python train.py --vocab_size=2184 --rope_base=1530.0 --attn_scale=0.141 --decay_shape="linear"
Each number is 128 + 32 x the weight over its row's rms, rounded and kept within 0 to 255. Layers, rows and columns count from 0. Numbers have three digits each. The size before them is the row's rms in percent of the matrix's.

# o: layer 14 attention output (transposed), 320x224, rms 0.179, rows 164-212, columns 112-167
# v: layer 14 attention value, 320x224, rms 0.158, rows 165-212, columns 112-167
# q: layer 14 attention query, 320x224, rms 0.129, rows 192-255, columns 112-167
# k: layer 14 attention key, 320x224, rms 0.128, rows 192-255, columns 112-167
o164 093:084131141142159094126090092105145091121096166146156121127083127167149077056144103217146139172202158116108119118162127077098181124084123146132130143087172165146048137121
v165 088:061131130165110108129100157151138161197138162089121120163123089162135127152158127079132152103152140117158130150098138141083168160126131107174161105077121123127085108140
o165 092:091091146089158174095132209062115075106094147114124111057100110131079060161145075133155132087101048099104101096120065083161157137172143123149097098200103132169025130171
v166 097:139132139143160093153149155123159134193143110107145135079119096118144109148128163136185141118072140166130152139086094095106176111183125114103162092097094109151165119133
o166 099:155103132104142130107095114111199145107110166116131140121125149165091131110147120112128146144152117158092093162123193167149112098120056141169112181125165116097221132180
v167 100:133149137041133185169153135114100155162081166133178090111092136138108148158048095116151102132176123072156188160173063047195094159106098112117051158115126128147117098157
o167 101:092095106146085124127091114168094128108141086175147165123089106132101088130113136118103177109101131166160126113093162156070133088129131108151147115153124137083028169097
v168 091:128100112183128185106132116171100111151145122084133147107080119109130133132086130092123128196144149120064101097094096169104180096131146148122147160069100129127172136092
o168 099:110133138079148091180140125114104133126127123120152092112202076174130128105185154156137102142163148146174143157144143129157083160156126098152105136199135168179216132110
v169 104:146152128165118120105129113138121122191117129119063203176113203134116151139054195076088119069095125101100068116135140116141089107140092155094138168166119147147116072094
o169 103:110180194079079110128109111161105146144141087156170080159177074152105137153152105193089118153129202181175169098145123138117149121116120104141095086126148110168173128150
v170 098:152096080146170146162125145149219089103144149137166119148155142124077065123139114109167194108118172145157141143124119120101105134173152122139173131096118190123144120108
o170 093:121162190103055129086118113149067138157051107112144143108133143156108165140118121099108102150128082128143123126101079178133107112115102170117154125160106121128138186174
v171 102:204137156133140166131106082160157138146170053139136125073150148111125188120136080123170146104139124159182146151160097089136161139134134133108075142108097133132128136117
o171 097:111146090100175061159131179070071126123163144128084144154162162151147096105140109161202126168090126103077100061152186123112143112067130114109120137085124108147088117114
v172 086:102140088089129064096093108144091122159106094197094085115148102208203165161132075156097125149163147082072157126139108119111097142135066115143122089105169185124136135150
o172 090:177142124108115122115127079184166158131115142104139161097123146076059124116133110127081130088170080098136135114033132137170123092125210136177183130134123161204097065171
v173 098:141060116117076093164091140126074127131108129147119137129130102109099183099107175181158150112147123105136175082096158116167178098135096131108136081042149118093132119067
o173 099:130137125166148104129099162142144116117137098134107088109077157125137146149206135147128134155115114111086127187167144109136098162161151085144139177127112111070218096133
v174 100:120150108139155127169104137127122162107123113061097116189103108187107179142166118118210120127105112116152110154110102093103082203154088108128127183124046085100118127156
o174 105:146080149120144116081180140076140095158140107154048152126177146081185125080185168119161095138161110149091127104131130136182145112081109153163120175169174147141081121110
v175 102:177116118109094122112086070130110116103106124091153126127088081173120154103084162101140135160161161106080110107145099168189156152131167146115152135094165133151128100119
o175 102:119072129135126117106158170147167140140152117184085107174178156142146140100164134112146155129110174077119075181154120097135110104105130052117101114161157151091240165099
v176 091:104164149144144070129122124138130110099132090204114205133080119110157178161178114117162100124140153142200075086155144105111161174080147138102132089113149135108087193142
o176 093:145152135141138146132160079086150168124148177093136096138086127080117102138087153203169172156117117146140195108103121195129087080153117181178101135060119078104116107143
v177 095:181114139133112156142139131131102156130112117147164100152183082141159134092124100157120137081133122179122108119154087133137136097093065082101096101080087195133086109149
o177 098:119102097104126117117129130159115113151156122119094114119057132161145090135102139105114149206103103117065044170128132145174091120141131178151076136149126128100114120028
v178 096:139093117085092085140174166124135129141166119144124161072186130111085082136154060117135131093176107110130073158166079099077111092134145062102114153103098162126140150140
o178 104:118146154184225180062054108137096121085155114148117139129087115141103122123148129120140143125139180127134150095076091173140149160103092184151133155129112117128069066098
v179 104:122044083206190177127088182099139140111156124097135159166064132117113162131085184111141122154121130094121081174082128105135132113164119147142116127162065082123133160069
o179 101:133153101108088016162116142120138089073084139137140135150120136111118144119140130090143045153140132115153198188167131135103101156126166124131130130165158115136142133217
v180 093:134111135161169181154096120139099102110122122081144111146152134135107202074111134091117127103143178151189124108117119131141100135220089125077090159130152175169124132140
o180 093:110143172107143135145128193131089122134141092165130118128124073126092091176136117170090126157097103077142155100119130102056157079101125145134096137182158104012140074136
v181 100:168149109146118122143139095075132117129117132132163072125152192165133120148218038138129159134115108085079166119153107137134110107151090155168124122123111142160146188116
o181 099:055108110141130181091174097153174120166119133134083157112090132127090138126085181176151110149120140159182046173089169170134147139104183136108131172144110127188062121109
v182 096:156143141154140146120109093120092160108091155100114130117133096071111095110038093091189068115142116129255153177199056068158146127123065121141128144187144140168133147079
o182 095:070115119124169149176188109153124106135183067062145174182089113181106182130181124109084143126116109108100098140157158127095138118109116166094169105151143089104153074098
v183 096:181227113081156152155104078125148091144108145152097123111171111092121153090101081160139153099146126179097142121170204108118157177082150147112136151181179046106120102132
o183 099:098064109149132081104149173099136139155119108115119136153162138148094112067142119134109147169119145093148111144096125144137103117163141162114162100130101162084189133087
v184 095:129123134119096188137091093239105116132121090119094140129151142168130104170119130121147136145102100124137183086113219080144174164121160091141162131131152126146172123146
o184 098:154097069141081128177199170132112176127113144115181074175099116151171081130079186155083111124163122120146070118074083184138132111133145151093155116112089136094130104053
v185 103:056121185140141177128135114097175175113158135087144104107104152147168056157181087107120151095087125138149126160145062098181123102148150089146166131075095142119099179139
o185 105:100125119144146106114095078096052111152203168095117157123172120125137137079115034154120138168120146130120111149117139131113104130095147179136127143171109096133000158189
v186 096:111111143091086079107094129118046110142074134116138179119130106117079163108132083123108091111155096120102124149131184131153064155091198090106089186126136126102131155114
o186 094:124145118137108199095176087161161073188170143158114183183091177156113085167121157156126144110109120131219135111128124125137168079126107104081135097156136117138105152090
v187 095:096113091156090161133148113132139102093137148123084137122149091169119090123112162064100168174102103090067111174099133086118131094138109114127067129122075129108128130124
o187 101:137184097145115142082093103127125157106147145122170103170108098082114136123140091178129048105147166143169102059165175169124130165126162071116149099110103115137192168131
v188 090:054150135129060172119143116034070122145111082112168152179151090166102157101082117159158141097164161164157145143107139119131121114090131144150131100141146087153134142200
o188 094:162135115174162151169132128116166148207101133161147128106075054138119140073186092121080145145103118148121158124093131129099125041155111102126121119112099125096114182133
v189 088:115126114152162111110115169131124113121110093168122163175118139074163126161114123052145100168158117100093097105178128115137096126165118153132145138119072133089168187098
o189 089:173133118093105101130207105091102113167136153100105134023185199141139120094101163162159151149132143146109120187121121113149148073138059142133146101102096122156157091137
v190 092:136151126149140113106140119095101154115188192127131184108137156151126090140137121112070099079144127156115153119151145128144110112149062123128151103141140103098129126075
o190 093:097147127093143063151104178142171131117133112161127137107094110099217142153077146131150104144133158041156117158039114134150113191179125093106120136131136135172036121112
v191 091:113125137132101170132126178161148129132121077116108114128104120098134134160120077109188150121110200121182164112085187134136117120177129102100135084072143135114158154161
o191 093:073101119159161117090136092042161166087116110140131153128129123075139109118204139195054107134187087109087131157145093143141170125125116125115122172180147118153169108133
q192 100:140087127113154153130118142171142115178150172126142121108123127126137100155154104118157145117127117119073175156082103182145141122139120119141127061138136101095152166113
k192 106:136105168173158124139097147119121158111156081114066144055110137096084167117122112141136166080128106106133130144116102087192164205134118191172136187102147111190049116145
q193 107:109139171104075073095140210162127104204158164119155131124140063117108158137141108112135156141059118134128160107151140121117135111130127182084115151141158162076139072129
k193 107:078110137166167121132095114166121132119096101157160081198148112119170090147132159146124194057080148106128148122100181100122105143158049118146048157106079087103126153163
q194 086:133121120143144145086206153048117142048179088139145126150109155124112183135112112163164133130150134091162096162094060094080124157111119119185170118115136104178104111103
k194 095:090095121131126133149157174079127125093152093120132156149123151179127125120163220149184125182192147148138042089146105087108110108172132084102166114147097096119137116090
q195 096:157124095123118187145132117179178155129141152155104131149100148196147118136109080139111116078086101103125112112115155048138053132140104163112087150102189137097083150130
k195 100:138154141068165150186128105147128129114097105114112133120129130128079139098095156123128174161149152166106118206089101181101127175103074113079143158151167160173088123074
q196 092:146079172111122112137051151128112178110151148113037154115068128067112126128067165109169096126095088085119153162097169119150144153151129131143118153138138106096167139072
k196 098:133095151134082135166123140127187112188132122100154116097166147114126096069134109178187179155108152172110064077091106144134067103174138116110150180119120105150104139140
q197 105:137187143098056150159142125117149163154179104122153122110124105102125067130096151138198153100158123134197150104097067146108075147141135109111119163146133119149090101148
k197 101:181101110084136139176178145089150177147076125141159175183130149130171157118171160118162102080145089086103158182128123158140147080159061132182184134111155158117086146132
q198 102:143102164116144122110191119154114167167170153193132124142129161106160150065193084085130131089103102104085084196092146141173168113167152144157139109137105115113091166127
k198 108:154123227072104159171092183091098116096128133086145167097124187029115110146091148143123190120115087128147138137086101100148131138130155106157146189126196113143088140116
q199 096:127133121103144139119129139179072101124067134114133064121188139183125129145155148107082064122134152154108142136127123089151172175165052163057143117112159118192106156118
k199 101:139138120208096056070136069070117138104125116127085120161109139128100127171089163120125142102166118149137156094089159196161158182063112206085106102121086184104161126094
q200 083:154084112118109168140080123149130065172156031184087168136047126112128082107142101103139120072109108143129056197089105169134093099138110187138112198167120099120140187110
k200 090:130089153106115136166128162128095118104119104113087173130155108038125155107142131134156151086135087111089129114110152162083090168098139162129093145107155155126099071147
q201 092:151131159109154185117156147080108097130146116128139139124172102080127175116137136084096126159125144131095150142142161165165109140136093195150055099085151167145122176095
k201 093:160122165144162076149114151108077149115152121119125186116134137114176128092087111137124150098108122142088107138101142112094106151139136143125095186112116136181089167030
q202 097:105119154145132111132154044109185101191152138168145100135124099162134143137091055133111200171104057097147107190097139086122119159105182152064134101152081166138082176079
k202 100:088063117125198130173131196141134083096149151100116158120154141105146149098143200154118157131179139173096117116108139119097107124206099111144099129116090146152190105136
q203 083:161093176148113104083085133178104163100120138096095118178095158087173156134162151122181163119123151073148097179157120133162117132116163121131156132174144165091113123137
k203 105:162133132024109127095042156126190107045160110125141174106148112120122056147094070132152178110162127162107156105085092087134123128149139084107113174134143097148085093104
q204 095:086128105158167123118082126088074154086194183126100167157126123143087148170131076151065116139127126118095164139121171170066183160141136123124150155134152124112158140145
k204 094:130030121155094152141159212127131121112114114098074129171108126100158100172125126079109147220158135130078090136120114151154138099157109104108145119145118153126079087168
q205 094:073136117175104113125137106118116109079151122190146083137091119080096151194155077120115149111118145112075083180116150163056121087116163100046104178173136155191113119154
k205 097:116145110142165144119107156074117137111104159165102147144056143162099138117129142112104143128118198136138128102124160106139079143173123094141102096101082060114112160112
q206 104:076124061143136157034147106115115090109087107094179071167174128107165087145154098111139080178095135200136108129129129115149113133125163127113151109131140103177087104132
k206 096:096175084115087152166162051091051076104150143117105174063116139163174156138165100119125091090147081132150158108112148103099182157117184092139097119095134137120142133130
q207 106:101117130097148146111092137169112111080112131094126124139066130145047180076112127193136168142107151117083084104109094147118085112111133120141076148120096111120144079151
k207 102:119136094103107107169189091128169150146135099146106116095092147183108153187132172137128076137165116147124069096194075139096143145143115118077140143118126141166071126128
q208 100:112106155133175126129173055170117077143202139069122089136071144115128130120110097138130145143134121160078125132076113129147086099095156087118124113123089095194110111152
k208 106:075109128085130096125106154183132112183096154143144134070132109106070161147146120168148137145101093088118069188132149111164111136186155126161077124114091124145169105099
q209 103:177088156153130111083137127174159096109126107184099149190101094118141171123136164117097156135143152085074130139129113150092064147137079097142157130119180102098130137114
k209 107:143113179163161143133098139095149114175072153130125172070149088150145121121115044144107142191120152150144068186134155170106135115125221151161127115105161170189081161124
q210 097:161164134149173139143126096107140080152165130184118140103138108184112151169137103158109148131064145083149115126132117117092194134166153088081141140166120122125141151128
k210 097:134148173138120150160136088085092105128150216091106125152170117125101120181138090157139168135126153145106108154142141155164136124140162113123087144141172124110073129080
q211 094:109160131203197129156199149132121141129192138119122167129127126068177169160100098108097112124165135143094138069102156114102083133143086155058156128114162175152127146060
k211 097:078144175136107141080106132125181160094095141145049111077103116161145147128116106117141177169106125118121100125102163141152099126145093147174140045110176070151165159133
q212 098:113078104102090137099120156132126165104138145139144106124055104202123156137157079103141084146164112200125128118132122163047140156153128111120099125103108115099167177174
k212 112:152098148128157146146141131108075159136116133141136139153150120120140157095136138138137074191052193108118130109118175126119067110133117165122197031136078129117086099128
q213 110:195173134148185173100172143148089167184169110124154144192116094131075145124139167125103200145051085141170114138121116125141141157133129097154118097154198144100162124162
k213 108:086156184137067133118121106142181141104123145086118114119134121038114138081111103090137091125165106135102111150138182127070188100110134154165088153140144129155120118086
q214 109:155138069083162187153162138136197140123118195152118147147112185133106097184117085093187140125114135099132145148151095131103145103118075140100179133120155157110090112159
k214 105:107137095148152180135093144145165142166119122172146189093079103166086148141136136201156136073119102143108138116141127137140137109147137064149129127082148114123106107141
q215 099:116165147122105157116178152153145118029142089112164110140142096113129119145101142156172125059132172160086136148134125095138100108057105167114191135147150060164208130142
k215 116:099141151177122214139117149128136141154098153116096130169069175164139125135156145149120138082104081135172161112143148128157165110168108185182138144165093119143161129157
q216 101:168078195143096143104111203077084132128098133070133085119136131127131179148127206175121090178091145096129140122141167145158135165088121093153119106104042089149155099128
k216 105:165151143058129115135146126158126051096110093113126105141095131155158078108113123088134115117101131138126075140119118127130136158134133108125131149084145180091095155160
q217 098:107194086118100125136114115192158174126065157137120104096159141165090127152090093109118089106106150099082189116151136111077113148159079168092136166070102163196159117101
k217 100:126190098154143108099122075140156198141089114071108107117068160144161114121106143099168143152149123165158163093129101132167129077098145155180126106176087091164172123101
q218 101:150154141123130126130139100149091073114109165130170151141130172135139126143150113152139103128095114184063106148130096112084188223126181141110122107129182141062163138141
k218 106:134091095137079123143131158074144135145140183220135159118116176106153204175082111119111151124123036082115144146118122110099124122190097153134143175154115099117135158117
q219 101:198068167126188089098159111090184133126079130106117152126154129104130105129127102120198153196123104138108071157082149165081109160120131129186171121097165147195109191104
k219 111:091100098123126052110112186142130091159176151103138153059106127146149142124127133143119117103144136083143145151138155099100213107148105140106113211121128174137128137078
q220 111:126170126092204091128110138084086097177093095090151092148136111064170105096132142101099089133120166133116189120114169139079145185106057145148154142116139108098091127106
k220 105:074138111136140154159153172169092163129136170112092111145141140113133145123121130121163168139194114142159088105143169129146087127132131131075086122156095111129134166155
q221 094:122125122149152131135104107132119113131087130068120059115172131092120123142148122061109173149121138140140109146085169057101122172068161143103135104123061123108097111124
k221 100:095101132169138133138050094126128075086181127137110167118084153139123175128095164156095081097096112142175101124115145163138169123101129155128109159111100104094140170125
q222 101:161152106204150134174068105084140136139119083184098126148114134124149087149141126118126138150142106121098103167017155179117102128139143147084162166113113097094091122137
k222 103:115101149086118106130142100174120091065144124113166145139149122104172163167109135126142130159136130140100132076135176064149153145090104049163115149151153181133094108136
q223 104:152173140155093140124085118117120143177134143083096139139134155104112127121086101116117121130080151138103068092120131166150081136122095116150222131081138152064109059172
k223 102:093045124116164153115125139114139158106134170159202135172169120178093133150167137174132047105165101098139091176160133082079123104127173129126110161179044127144117170086
q224 089:160090071146152087136155089112118098089116163162123146146140068138125117165094128169058141120127151146151131136104160059052172149125100145140106122147128068114120151103
k224 093:102152147166087125157122138112064150124157115150119197114079124150128090126140118092158212156081102109129140133112098186116122146090121134180133132095124084150137151178
q225 107:130143144149176122131158110133116120174191137155086170185100167148094159136097132142193088118197122138147182113121077130108151112141147155147169112126160109110052076118
k225 105:147113165096132158162212165119152103144156111144098159161150145152113151154082079095147157160123074115118058132117137125109059172112151139093131115113156129192146131072
q226 098:130100107135142120108134094128193155163203120095082150118120088134169167103157100113178179120139058117102145155128107110167091109109086135123154129085116077129153178149
k226 105:110098165109147119143108122173084101094161139129057130081150139121143150126115062122152186141114139109118119129083096154146124124149200116189127151153167131113047161139
q227 099:164175174141130091163038138137072144176084095094114147124112132114147120114094133092131106113094158144089133150198117136134145179109119091085081109076203116104202117184
k227 099:169159117152138136168139141104105144146092131152139115162186117134118131138079115072141110116119110145047161117113188148131128112091128152127135062166101147081075117070
q228 096:108161163136087090177055112166060086181158161080056172132140128109137093052105125071131115202073118113147160075180106185134162159119191157117127095159102108153088119169
k228 098:170089152149138193104126155124156148149058120133147115107127138089150080080129178125177128140089091151071126101111169121116100185121130167112143154135112084176110142182
q229 103:144179138134099079113146064219173135147078123129137141154139098142121135059097147169127087158086155092090123166128109147161087181122133149123074140137173205128098097108
k229 112:160104188127164105088135119146134163187165162115110130085147159088160196115058085162149127088151103093190103154088190142091180123125192172173071161188127137154117148115
q230 092:133095110167052120116107164116172094051121185181116121148094178132172105156120123107070171137142094171055096137130150143154162147096130131135128081051088097115152170143
k230 091:104123161139123118129089138129144130132081106132084173101125126126140096127097134151100149134103110160137208112148135115193114095111094113149154092151171099124142155159
q231 104:155111152100149076131138077118145135125136108098091180090117092121156163130150127142116119110141136181132108145076103130134082139126130155085133130094133083192169169131
k231 103:161129126093071177138130146145092152088163156077106112140191153143177199181165096121195131121060134125180164152154156111076105146134110168075122086169073178156131115110
q232 096:128116193146114129124159145163151074129130150113123151157102152073108121118083100109143144131110137131057166190100105172147172173049050089207134145153075072139126168078
k232 098:107102151114162156115104145108109144116104119100136201089133139095129130110161122108167138149099100109097159138133078109098100179144132211136113133105140122160074136139
q233 093:109112103143140111130122116095126127087149116118161137135187155111184168140140105145137129174154119123156155117150230133132136200131070089085083125112121076107150165150
k233 106:117220152183092198133130139170140141088147162171200051198144086148145178116141137140071116078058089103138158113111186126136122124135103134107169109108141146109110095113
q234 094:098147138120106218130168126102148135127142132093130118101169152168100076219134225103174145159165148090176121055104167087111101139110172151075119120076082088066127100139
k234 096:169191142088071139145178129122122136079108134135120091085096148145115102171129099163171055093126128174140103139143201125169151132114086074136116133172111152118216140109
q235 093:192129189116121166098108096090175080090147156181128135108168141097099174149155175141073087132177121089135088138154196133155175124176168130110111196160151169134103153166
k235 102:125190158081152150113077095144133147125138149080116151089117091157129136109137073130184201136091069095080098131081193179198113085128178149130125112132176108115088094125
q236 108:116174110162149145135124123118142119162132169100126124118147112126126121151121108133132054183189099143106154102062211151133105134185127196178125157108133135146123143127
k236 112:109127159119136124127106120106200207118182122168156080075142144087103119102111115105131164099117023118127146143108096159127089157150106127163090167102111138143131135136
q237 096:154156120107157037088126090214123110122140132151133123111143156114086119186148145095132159078107135183130077085103106124155163099098122123145097100079143078112134135116
k237 102:093095178176096120093055172120094084126101159117122197077112153142042129172067144168161122118111140104041104125146127139107132108150095182135102175171138172174008139156
q238 094:131102100119106167149101154130115096165184138124110178121128145146112085122108096065098178140104089166116152178119120136069111120156141102154163137097139078188113121083
k238 093:115091103128179127133070133158157135153117175090133164092153076030089148121132125110177156154102127123133110158115177107137101119135137143130103111095066119102116139138
q239 102:120108199124142175114131119128138118145133199094097164112149128111116101166076165162090124070148111113112108152143093155158105143079154113149149166133178106109134140173
k239 108:166179197124122089099141146124149134081180134118136138109123129142161118143162121099112129116068053081070115110152126143132121101165099142115094079119146118161069120166
q240 098:050149092119112151122111145107116086107113157119112079141119120093123159126119118115120186146098215135127134073161129103057180142108085104116134132138179116103153132124
k240 105:084101095112168154184185099122099125135177144177138186190095130143139153174148124123100118168183198121121129156135143122137124063172141150119158075118078120131107159048
q241 108:157120111148120143135158082149155094146110121163138125109144079115176100061116110119107152148164152084089140125088121123143135162118187149134091156167098112154114137097
k241 110:071098153076090114126138085134107141120148076097090135093134181125127159119144161150146150108104164168177136107122137120146125137208115157141138122121097112132143116107
q242 106:115106142157125163125085127084132136174099137136146150111095106116137145109122140107201171091169127134124111149089108163177089086086090119132055149122147135123150176157
k242 107:164170133117150062188140140115169129125130125148099134168149095100093115058151143179108124152121140137079127095133108122133118155065110098165132120129139145125010133158
q243 095:112157100171115144136123182167139094116064144177068128158150151107118131134161117180129125099141120117154128130146148073115143142047105144086137130103134105096159089113
k243 112:089189114168063128097149043129084155086104155149137101155128126150111136110133153130122101128150175161139152100086154113090094143093168128148104110138104078118237147089
q244 107:166107148171160146044161135147109077025160122116178109113113168165103135183195126141162108159074129135184103101110129177105192163168157101086165082097131122147124120133
k244 109:148107122104129086058120147141115142096127097142120170145115131133146094138114138086136116108133120150122063166126129165122088100075148054142173172071209055122129118129
q245 105:141125160076135141115089135103102105097145130128146138148185153148082134151136133124080103181146129156142155108087133158117223092187110106106115144075130110152137110136
k245 110:187166109155115117104133130167079193092104097091161103167103140083174079167118145162135144164141175138102154124171159104169157148121105112123148063131146113122225131188
q246 100:139154137043148158081157117141077127173110093193115078115151072148178154125106098122104121126091173113124148168144098122129180151119150133110141134158087177124088156111
k246 104:117113109172123159147109103160145140160116147111118135146067210120119143104184084109105159080167181132096150085049120111156080080136092119078106124125160087137101123140
q247 111:097089119127142136090168188172147154125082128124123157199083125111129059095051111099121130124139126083097163130188168161117136138055110116130167163117105190132073130118
k247 102:106098075101147120124120129147143146125159162141122118130168178134117072125184115118153044170154127103192153142093121111123125144148086139132146092129158093153050157111
q248 112:137109116055026103133146146157124137114181112189165178127073125148126144147090111095143095186056110191143107106181149155142117095123132130155214171115092173117084125099
k248 108:079072117134147130108126108155091091146075171112139072076138122065119093102122118201118144115187173113092112133087113098135127129148133071139188163106101093115144116163
q249 105:144106170102138151111175138180096138122162128112160152183172158099153133094142185171077123150092126104101107154105098075136168123157127171171096125108128139144132118144
k249 112:203125129128079127183120229161146161112163188148156151047122149138120144170093154118136134091149166112212035109117173175135116139127142102072147143144144163065084128163
q250 096:114098128158133110028119111125153145159098130103154176159149127127132105117113154112082115121133116154144095142125138000129131144120099134106179087197096114097121116174
k250 110:123136137109065154176152115138121096113204134081113107113145171142086132166191075150083107116186078076097161162167111170140137115144110154135122138150097168111066110129
q251 107:180132108120100099102114136097123116160120114147174162074144160133118170171112156148127150067203111127005093118170173145136105130182089172169184080127101184101080094158
k251 105:040148154149099076102133153095178041132153149105130071115173145149128114199136111125121144143152156086134148091157133156158131079124138102156125148172139125165170210079
q252 105:112174092153157137095136104145154137112122135176219127135076159121158175120102122112105190147108162177110135111146168131115085177142139158160135170114134153128082141060
k252 099:162130127118091167172142134109148155104135209114091081108129095080192118136146116118140152122168137160138145105214101153130121038154095146156136098125158134147104196067
q253 099:106144147122062124109058146108119091149064159112120162143139094195101060172087148133160178174121173110104142108111127091163114166143122129100114148099121177096110169115
k253 102:128118117079167116122166186135118151142137172170137125153182157117046139157124136126144119115122092113081123132109127199094101137077118133140125143134134105168117073145
q254 096:161132165093095103087164123149211067097116069103167145105142077150114070102115117136083136146109144173107139134145093096113158159170148024075126143152174139127097127167
k254 107:103100121122091121135074118114131113144155086092155166104110192164174200158121146089158106113147081086154150206069128115158171134164084160087120182083149117135131132104
q255 092:103174170173089139170139153141126103098153076115160186128157134146154128179179150140132106122171125151152091152143118117124183124108179090154090141132125118168096164110
k255 101:130103162157145138128104059134146058096106169111098178106132112150055125106041167113120127162072133129131113114184153146125077156126150159180121097059154069057094137118
v192 093:107140158048102109106135142084124134137108130165112177075078061142153132109157103120150132195133139171160101141120134127098053170148126122175154130103110110154129152098
o192 100:110128109120092146094094120067113086119169126127140093181183173111068093171167101084123167096128130137161150180124209138144160105112066142140114157126135160128149127083
v193 096:139080114134137189142130127120141103193165127139137128106128094173164155088102162145103172142127088167125129119095139153142170112111086108142155105151080077115179059214
o193 094:139130212135166149138093102106179156117143104136073152092099204075133079135161159104099158155125161147137111140168116162107125087105117109087104184076188104133203100111
v194 093:136099177132106105179108132129142100154077151078088103155097142136113114138129181135123061151182150163101137100147132141127121176201155124128097189095110166144163128149
o194 101:145161095085100184128173095153106098124157126075155146092145175111113113154114103166161137108136146123168109107121146123152187120099100156109113148139160091167155154111
v195 085:137153119109113138098092101117153154125120141148106138075129142195183166153099121172091075173086069124156133121148140124153075178157058169116103126110146074125138135140
o195 088:088113094119150150102097080099110167185131180079122098122193096106076105126153141101106155086123159078100139116149149108106101069083130187133114130156104096159222079125
v196 088:119189073114190154111112135156122128144164150137123101164134103108105117103116172190098100128125111113140131097111138155118070130123079098136116171099149138068096141086
o196 095:089127111097156168127143158111079111146151112122089111118149079176112184168126155112101183117092174062118153162167130072144120063102230115149130109136137066117072101165
v197 096:122134120140168106111078119130124179146082173138097187109091108183190101137177184122152092168108180115128050115110164096142116185156150134116095113163156152113103181165
o197 100:161099186138107148153145151121138112138169136152138163142121072153090186129117091150171106079114168108211135131081178095103111090106117148184126113094127106093105097122
v198 094:140075097136103159184123132106152165107162142123151154127095167150142148161137111169111125126115127142199184144166087161141106167103100121154137149189116141144105103122
o198 098:092130150152142139129144133092074174110089109075151216143115085122158075133112178100094125125152153100046117137102128183122104160146100157113119100103120122160115106135
v199 101:155125113111123127152136196132128106118128156066098132117124095131106104068084132134068112117141130110161098078156146141142107149089138144149128142125121126135110082121
o199 106:117153142122103083110118174092098085182130131089118160127150136141133092130096133118158148079072108154137139131127086159152192138141044127094123121151100107144146098139
v200 096:120100123138169152085113127134133107173178086130095165160138107068151124145117136106158087067140145155077109140168156127159109171167113177148147115147128126134119122136
o200 095:081107106178134147093132084125114135110128134130130147103096154097037113098150101162153121130068142145142137131081055129136149124129142116126174155143159103101029110133
v201 092:138135087149101167068106161121106146149102111185112135108105120173078146126084137134139124102112075131130138074177109082118167133117189122128134091207100094165104107136
o201 096:048178225100150093103070185153097120130127103126142106125104138168147139101151143116161124103187163109109112157163152096121150143126135143191154122096105135089196138150
v202 091:054149157123191088101052092103137098165118132161170141137175132151078178141152092067133107145135123157162150161176122155122125148149151165148161148156128152132154035104
o202 098:156137142127135129130123110129113150123162142176074141169042135091161127125161135146139096144153125105125144105133132145125134096142157136135192110126179205162044187137
v203 096:155103173171125126133127191128115143105151166106132127119072200114116124152207134093136095117126115149136183115113107088082134130167132142079143100140154112135157187169
o203 101:151087103116130147092121168132099164105104115118110112106134103160136094136086138114140153171120097125121119135111143118079093113113133090114143162092119130096148123129
v204 089:091117160126129158133180152124083150190126156154135149166148155050099181141149122197168122238125136106134124129101126156071167122171103120103090139117148088055160152123
o204 096:152125105154146160130121128215149166109118116101166079131102095110094176128091143086138116112084156135103124107165152089160173107148120108117160080098116107157049073128
v205 094:143079122194173142212129128092128074111121122159089135152140077112113137058104173114084110072098154112103123169093149107115145140127161124189100132148093137121093069120
o205 096:137127140114190125148086141142104138151122110156086141093172167102179098167088187126102082103076155149131129100101085177142118083130119094088148126128123116164085104143
v206 093:163105152222080123087127137102166110109140162131088137100153091135141096136169140079137114141143113122126156155166131112181122151155094177119113119153186176122128141133
o206 099:148123084186164062226086088188114151157162130120090147158084060108129143121107145151130137133148114102140158144077133084124133161143143161150089138173138085098168089158
v207 095:185173135131144116146074101147066109132068076095105132145096153145138134165093141144184118127075164134168102113122110154183127137086168114106122105117120100113089104080
o207 104:153146158123118100165179142119102065182193151143076101112148128100089168137102093100132183129113106133107097130162101133162167145071114165072210088115117118085105131116
v208 093:127108093168152067131116094144118134144118142066139112129172197068097100131160149124157107156135124108110103132133169153100133081065197212182123106114113114091115128147
o208 100:147141067135068085095207123108181155118169100099127096148086113154110133127137132102115113161111141132150140147082122147161160187151152115076144112179123180150087146092
v209 104:136146168067126108135152162108141125113153148112130087143110117114095139147111128161153145165183139121106144149160157154132103065144124084060148200086131086102187118119
o209 110:144161159094180166167133178171137146182072098118127170139137123133118148157082137155127165121098152091124104165114098133091078114158133081158115137155184153149199145062
v210 094:143087108150138115151139131096173142134133079122146115133108188130143141124133045145164142151128192136125098156159141180123150105101136032143146145113121072120142124071
o210 093:090128081105138157224143137151128119153049047168120115132162033153076144186141126080138141135095151143109142147125113131146125151158124146161104163102191192117174137083
v211 094:142142121117110140126185122085168146162131092197085144119095163186101152126138146190141137129159085120078097092143109130100139150114119112178160097114064160162121170129
o211 103:163139165059119130120155083166109121177125091111110167139070161087185158092171119080122124066171120149119174137129083150162195173137133081165132147189088096164188129148
v212 100:123155107124147085095103052138116138173162120159180109099119116141158108107072101110124160147120164142125120080091093064126059103062190137091127117132094126096074135105
o212 099:081148106119118142134136128130163077075130089154094108150108127150148136122132139142113127148144088152157166163151193175172118093130128230116131133220099169172017082115